{"vocab_size": 2048, "activation": "tanh_gelu", "tie_embeddings": true}
Each number is 200 + 20 x the weight over the matrix's rms, rounded and kept within 0 to 999. Layers, rows and columns count from 0.

# layer 6 MLP up, 640x160, rms 0.209, rows 17-36, columns 0-159
186,190,191,218,189,181,230,203,162,183,208,196,204,176,208,209,210,197,205,192,199,190,166,190,188,214,216,211,242,182,247,168,183,207,205,176,191,190,184,211,170,178,207,213,209,203,194,190,149,215,225,224,193,197,226,200,199,188,193,180,227,200,194,190,175,213,199,226,172,186,208,195,209,199,203,196,187,191,190,183,167,174,178,198,231,230,205,243,237,207,224,178,199,197,192,186,157,147,200,180,220,224,221,222,208,232,188,232,215,175,207,169,189,237,182,192,204,222,215,185,209,182,241,183,177,199,224,173,198,205,207,209,179,204,213,182,210,209,206,218,192,185,193,216,185,247,171,207,179,164,182,165,176,203,175,202,217,173,166,205
191,194,201,181,204,176,186,205,197,199,159,193,215,209,152,221,190,201,177,186,204,222,194,211,199,199,192,188,184,222,200,191,194,195,220,190,208,190,180,192,207,220,192,215,175,223,226,193,225,171,197,197,203,224,235,190,234,197,221,182,202,180,209,191,195,191,235,212,188,222,207,198,190,199,227,191,246,214,223,173,184,202,210,222,174,188,215,170,191,198,213,218,186,206,189,222,215,221,201,215,216,200,208,201,202,207,198,200,199,194,208,156,175,181,178,214,201,179,231,157,206,212,187,171,222,204,181,218,201,197,204,202,176,168,218,193,217,190,184,199,219,185,220,203,186,159,188,207,202,216,236,209,214,186,155,172,216,190,210,240
213,234,183,182,202,215,182,192,205,201,174,187,174,219,186,180,206,202,206,188,232,209,172,174,195,182,190,227,180,210,181,176,189,197,211,244,214,172,176,162,213,203,188,177,184,175,184,197,189,181,239,170,214,193,199,209,236,188,181,235,183,207,204,197,181,192,234,207,215,185,208,194,195,167,227,186,205,174,216,193,204,201,181,212,182,175,225,196,223,185,189,179,191,264,196,215,219,196,188,222,199,192,219,177,195,189,187,222,215,211,188,175,205,188,180,204,202,196,213,189,179,237,195,179,220,218,210,203,215,181,210,196,189,209,195,231,195,192,208,227,205,193,211,195,232,223,217,182,204,200,198,220,176,206,208,207,198,187,221,237
191,147,210,182,141,196,208,197,173,198,194,187,177,186,181,210,240,210,197,239,259,193,196,244,196,203,180,207,168,215,216,221,195,206,159,205,197,178,156,213,193,189,171,203,230,188,214,164,200,192,183,188,193,200,176,180,181,149,195,217,173,184,188,213,186,228,200,186,204,201,175,191,189,216,232,205,196,214,183,214,176,192,226,189,232,224,178,194,189,169,209,213,210,198,219,223,182,208,221,208,211,225,234,181,180,197,185,187,206,217,215,219,210,212,209,153,199,192,234,231,215,174,213,180,201,174,212,200,192,218,202,245,203,187,208,197,209,225,177,237,188,197,168,216,251,189,194,206,233,175,247,230,207,227,181,199,216,198,228,188
211,212,194,186,216,245,215,155,185,185,187,209,188,203,202,202,200,246,189,223,238,214,184,185,200,205,231,186,199,163,227,196,198,193,209,172,201,182,187,190,206,167,194,211,189,221,210,169,211,211,159,180,227,180,190,187,247,173,210,228,183,180,231,184,209,181,189,202,206,188,194,226,191,186,204,212,218,210,173,163,175,203,196,195,207,210,199,197,218,216,247,216,204,195,211,186,205,174,194,200,186,155,180,213,202,236,179,201,206,199,184,198,195,197,199,206,213,191,221,178,209,210,203,209,201,196,184,206,191,199,216,195,217,197,222,198,213,193,194,227,219,213,163,230,166,205,180,199,177,191,202,206,197,206,198,197,222,211,200,213
206,216,243,170,177,219,223,198,185,214,201,215,212,180,179,208,158,208,206,227,204,199,188,228,202,182,205,228,171,202,219,180,213,208,207,235,196,211,218,193,207,202,218,186,233,137,184,137,273,195,188,195,166,163,202,212,214,218,186,148,248,166,167,207,221,187,204,182,161,195,147,215,237,146,184,221,146,237,202,194,185,203,221,223,220,197,218,222,167,177,190,221,232,205,214,226,243,208,214,143,167,214,183,155,175,194,185,212,206,181,218,188,207,197,221,205,201,196,183,209,206,192,184,190,210,172,193,208,224,170,190,202,205,194,189,214,224,193,220,224,176,217,217,192,179,221,216,194,250,228,179,200,209,188,212,199,191,175,199,208
166,208,232,207,192,200,182,209,184,177,207,162,190,208,187,183,206,214,190,181,203,191,212,211,222,185,233,202,199,215,242,177,195,214,200,222,174,198,190,228,216,212,185,189,215,214,241,173,167,173,193,218,191,187,204,175,189,216,176,226,145,192,209,202,198,161,240,184,215,224,226,195,190,230,167,203,195,212,148,207,187,225,188,213,204,186,204,158,162,217,234,216,214,211,226,188,223,184,187,203,210,163,215,178,200,226,198,236,196,199,219,182,216,236,180,194,198,176,174,220,186,188,196,211,215,210,205,203,212,177,205,202,210,207,176,198,217,205,223,226,186,248,234,201,229,189,220,176,197,242,208,212,203,212,145,231,203,188,228,213
260,201,209,228,211,207,216,230,190,171,176,247,195,235,182,193,168,228,192,223,222,202,211,187,213,192,182,178,190,190,202,215,206,228,179,153,218,168,195,200,190,212,237,197,206,199,197,205,180,204,203,199,205,174,213,183,202,232,192,201,197,210,203,188,210,189,175,207,203,181,224,212,187,187,176,216,240,209,201,212,192,152,188,191,191,198,191,187,187,197,224,195,206,210,167,228,219,169,181,185,217,185,205,188,186,239,191,164,205,212,212,180,185,162,183,164,159,229,194,207,233,207,205,191,220,156,202,191,246,178,170,188,160,219,196,182,220,205,193,233,193,209,217,214,169,198,175,197,201,212,226,201,203,197,196,227,224,165,248,195
225,230,206,186,186,258,203,183,181,211,208,218,209,184,190,199,192,169,208,167,224,180,201,200,209,149,187,228,190,193,178,199,177,208,201,216,197,221,242,230,200,221,199,174,224,166,203,222,168,198,213,127,182,220,230,195,213,223,160,178,191,242,236,250,185,237,227,222,193,188,169,211,217,220,214,197,156,197,233,190,189,234,201,206,218,253,194,234,190,230,227,206,191,188,191,207,176,224,196,239,228,202,220,208,193,211,169,269,218,214,160,210,222,185,183,206,163,217,213,182,204,199,195,220,237,203,185,206,193,228,169,221,201,181,202,214,230,139,202,163,203,220,182,189,187,179,214,186,166,197,200,202,203,190,208,141,206,194,210,243
225,202,160,225,187,188,222,208,191,223,224,191,198,195,156,180,154,203,200,198,174,208,190,209,181,212,187,216,195,192,206,209,177,203,229,191,213,202,213,199,202,186,171,197,182,204,190,219,215,153,204,213,199,204,215,222,220,255,182,212,205,214,188,198,174,202,211,207,188,229,189,233,191,210,207,239,218,192,216,194,165,159,215,208,244,200,216,219,178,217,182,208,225,192,178,227,203,212,207,199,192,207,204,173,187,212,205,203,181,186,171,164,207,187,194,185,220,174,213,191,191,186,186,178,191,220,221,219,226,221,222,195,215,197,215,209,208,195,218,202,204,181,198,205,210,218,256,187,168,251,186,190,187,204,207,194,197,220,188,180
179,222,193,208,238,244,199,211,182,201,191,186,207,225,182,189,211,200,214,230,197,173,201,189,184,198,226,183,201,205,219,149,197,197,195,200,206,193,192,196,199,200,210,200,177,192,183,190,218,197,194,218,202,179,212,223,232,181,225,192,204,191,219,222,212,174,195,232,203,183,159,195,191,203,194,216,161,176,172,206,204,206,173,228,228,202,192,179,210,186,203,181,174,206,171,222,226,213,186,186,180,208,190,186,168,235,197,178,201,233,196,167,185,195,210,196,246,205,210,169,242,223,219,195,193,183,196,202,215,162,204,183,229,192,221,173,204,196,203,203,172,189,186,185,191,228,198,169,188,182,230,203,221,205,178,201,189,186,222,181
198,153,224,184,215,206,200,196,198,178,215,214,224,174,180,195,218,172,195,180,189,187,212,219,195,208,233,193,223,197,201,212,204,212,202,224,184,225,208,179,215,207,190,213,204,205,189,210,213,235,188,186,167,209,200,226,204,188,210,183,204,241,207,218,171,211,179,217,185,213,187,222,222,192,204,175,214,218,196,220,224,187,178,174,172,174,208,212,225,198,197,173,166,204,212,220,161,153,218,191,200,183,228,175,192,145,184,243,226,203,201,173,228,204,199,211,190,214,200,177,193,203,215,228,201,210,200,214,198,179,202,206,156,180,253,180,225,210,188,204,189,139,193,200,203,202,192,248,196,181,155,190,205,198,177,196,186,177,185,233
190,170,192,205,201,213,194,219,187,184,190,188,192,218,232,231,208,185,211,210,214,194,176,203,208,220,211,196,200,187,191,203,196,186,148,198,201,208,214,212,208,220,199,206,212,194,186,188,212,196,216,187,208,197,186,188,199,171,212,179,190,156,221,187,181,193,192,213,210,211,197,216,180,218,190,168,184,218,190,193,205,219,229,172,197,237,212,194,181,216,191,204,193,199,202,211,188,169,201,194,176,192,201,202,222,190,190,181,211,218,209,175,192,214,201,205,185,175,218,192,187,190,183,187,212,217,177,186,203,164,195,209,212,158,212,224,185,196,175,210,179,181,194,223,203,210,236,212,203,226,221,189,210,168,190,202,224,179,200,238
199,186,209,206,224,199,204,237,190,199,204,212,182,220,225,196,201,186,218,216,192,159,202,205,206,231,198,187,225,185,192,170,221,203,204,204,177,221,207,184,229,203,182,214,205,214,180,213,199,174,190,208,188,224,199,213,198,174,213,209,200,182,195,213,184,205,212,202,210,194,185,200,224,245,206,194,213,189,178,203,209,220,191,182,226,232,200,191,197,207,199,198,209,195,215,209,189,212,205,179,194,209,201,198,176,176,213,187,219,226,219,182,183,185,193,173,170,206,216,212,198,197,195,186,192,198,196,221,215,183,189,197,218,185,234,249,205,180,227,200,205,207,195,195,207,199,188,215,177,232,194,198,177,205,231,202,215,204,207,177
200,217,183,201,195,183,228,223,199,184,173,181,204,188,185,233,172,208,190,192,155,173,202,208,221,194,208,238,230,189,217,197,207,208,191,184,217,197,240,258,190,177,216,211,185,170,218,172,196,208,200,167,218,213,246,177,182,187,248,162,225,246,195,145,182,202,235,231,213,213,192,189,169,194,196,196,227,209,187,225,240,182,221,213,213,216,212,219,229,214,226,184,172,205,186,218,172,163,201,180,228,181,207,215,192,195,209,238,204,190,206,174,184,225,165,219,200,184,179,184,204,185,182,172,220,191,220,164,172,237,199,208,204,172,219,221,204,208,227,185,207,172,210,164,185,191,187,229,188,194,226,189,203,186,150,170,188,229,162,204
198,208,203,198,158,200,217,161,180,224,197,192,189,189,170,183,193,185,174,201,175,201,230,217,235,190,182,198,191,185,210,177,208,212,219,216,192,189,196,205,193,206,206,188,204,199,185,201,262,187,216,190,213,256,216,233,241,198,228,228,219,215,228,185,225,208,239,210,223,202,221,175,181,224,211,181,199,191,200,190,184,213,224,220,248,201,198,201,161,219,203,169,190,196,198,191,190,176,216,202,239,220,174,186,192,224,182,206,191,184,216,190,212,208,182,222,182,199,165,195,192,193,207,181,206,198,167,197,227,192,205,190,207,212,214,208,172,199,188,218,196,202,182,219,202,234,187,210,221,189,182,243,217,211,186,208,198,177,193,227
221,221,207,195,216,171,215,161,193,178,209,221,175,191,197,206,212,229,159,152,213,166,161,218,185,207,183,210,191,160,220,207,181,203,179,156,207,210,189,175,181,198,233,187,215,173,207,209,217,188,209,212,211,206,205,165,222,230,192,199,164,203,192,210,175,187,233,219,213,166,215,195,206,188,196,185,228,220,178,220,164,185,190,214,186,217,194,241,203,189,170,212,200,181,203,234,184,208,223,180,189,207,185,200,208,181,198,205,183,197,174,237,214,180,191,164,225,204,176,188,218,220,204,216,193,190,239,204,207,238,227,220,198,198,243,189,192,228,208,179,227,198,200,183,232,221,218,206,192,179,163,183,210,224,175,193,186,191,215,226
209,219,179,197,187,201,203,204,227,215,214,167,198,164,184,178,192,161,207,197,217,211,199,202,203,182,204,217,236,187,176,199,165,208,181,182,208,242,203,219,178,211,220,206,215,225,179,204,201,198,217,204,175,164,188,199,233,188,201,225,202,150,171,210,208,174,168,199,220,198,191,198,188,227,203,200,198,208,202,178,181,184,200,180,239,179,219,222,173,191,198,182,193,183,203,190,205,196,206,230,208,197,195,191,193,196,206,201,224,165,190,195,201,217,216,180,204,228,183,209,172,204,208,218,204,198,228,202,210,180,195,203,223,194,191,203,187,208,185,209,202,188,192,215,188,258,174,184,182,235,214,203,192,202,197,190,207,235,184,224
195,197,198,220,202,167,197,197,188,221,206,201,203,199,195,198,206,243,205,186,156,163,200,222,227,187,234,197,212,204,188,196,187,176,203,222,181,216,179,237,197,180,197,223,166,174,201,195,213,205,195,205,211,238,216,140,208,242,202,193,199,180,238,173,209,200,193,213,215,212,223,219,223,181,189,186,197,162,220,204,204,209,168,210,162,210,199,187,180,210,186,200,180,202,174,194,202,176,166,230,189,203,185,207,165,197,153,195,210,202,230,252,231,206,173,176,249,200,174,148,253,173,165,219,213,169,204,190,211,198,205,201,210,149,222,184,242,215,187,188,194,253,175,179,163,160,182,201,223,223,176,113,199,191,209,200,200,159,218,203
205,237,211,196,166,239,186,177,154,185,189,189,188,171,169,184,193,218,191,181,190,218,193,189,185,211,224,226,231,208,195,185,190,179,187,252,192,203,203,203,227,195,220,201,194,192,183,180,175,221,193,195,260,206,183,219,158,188,195,216,204,243,159,190,146,216,201,207,221,201,182,190,235,244,207,232,192,196,225,184,203,221,196,202,180,195,229,186,196,228,260,177,221,230,222,198,180,219,183,224,173,228,185,219,172,236,160,218,219,214,180,195,235,184,192,172,206,217,206,182,207,171,193,171,229,184,162,198,195,174,199,190,163,207,193,194,191,184,207,216,196,178,192,188,159,191,251,217,192,195,213,207,201,195,218,175,150,219,222,225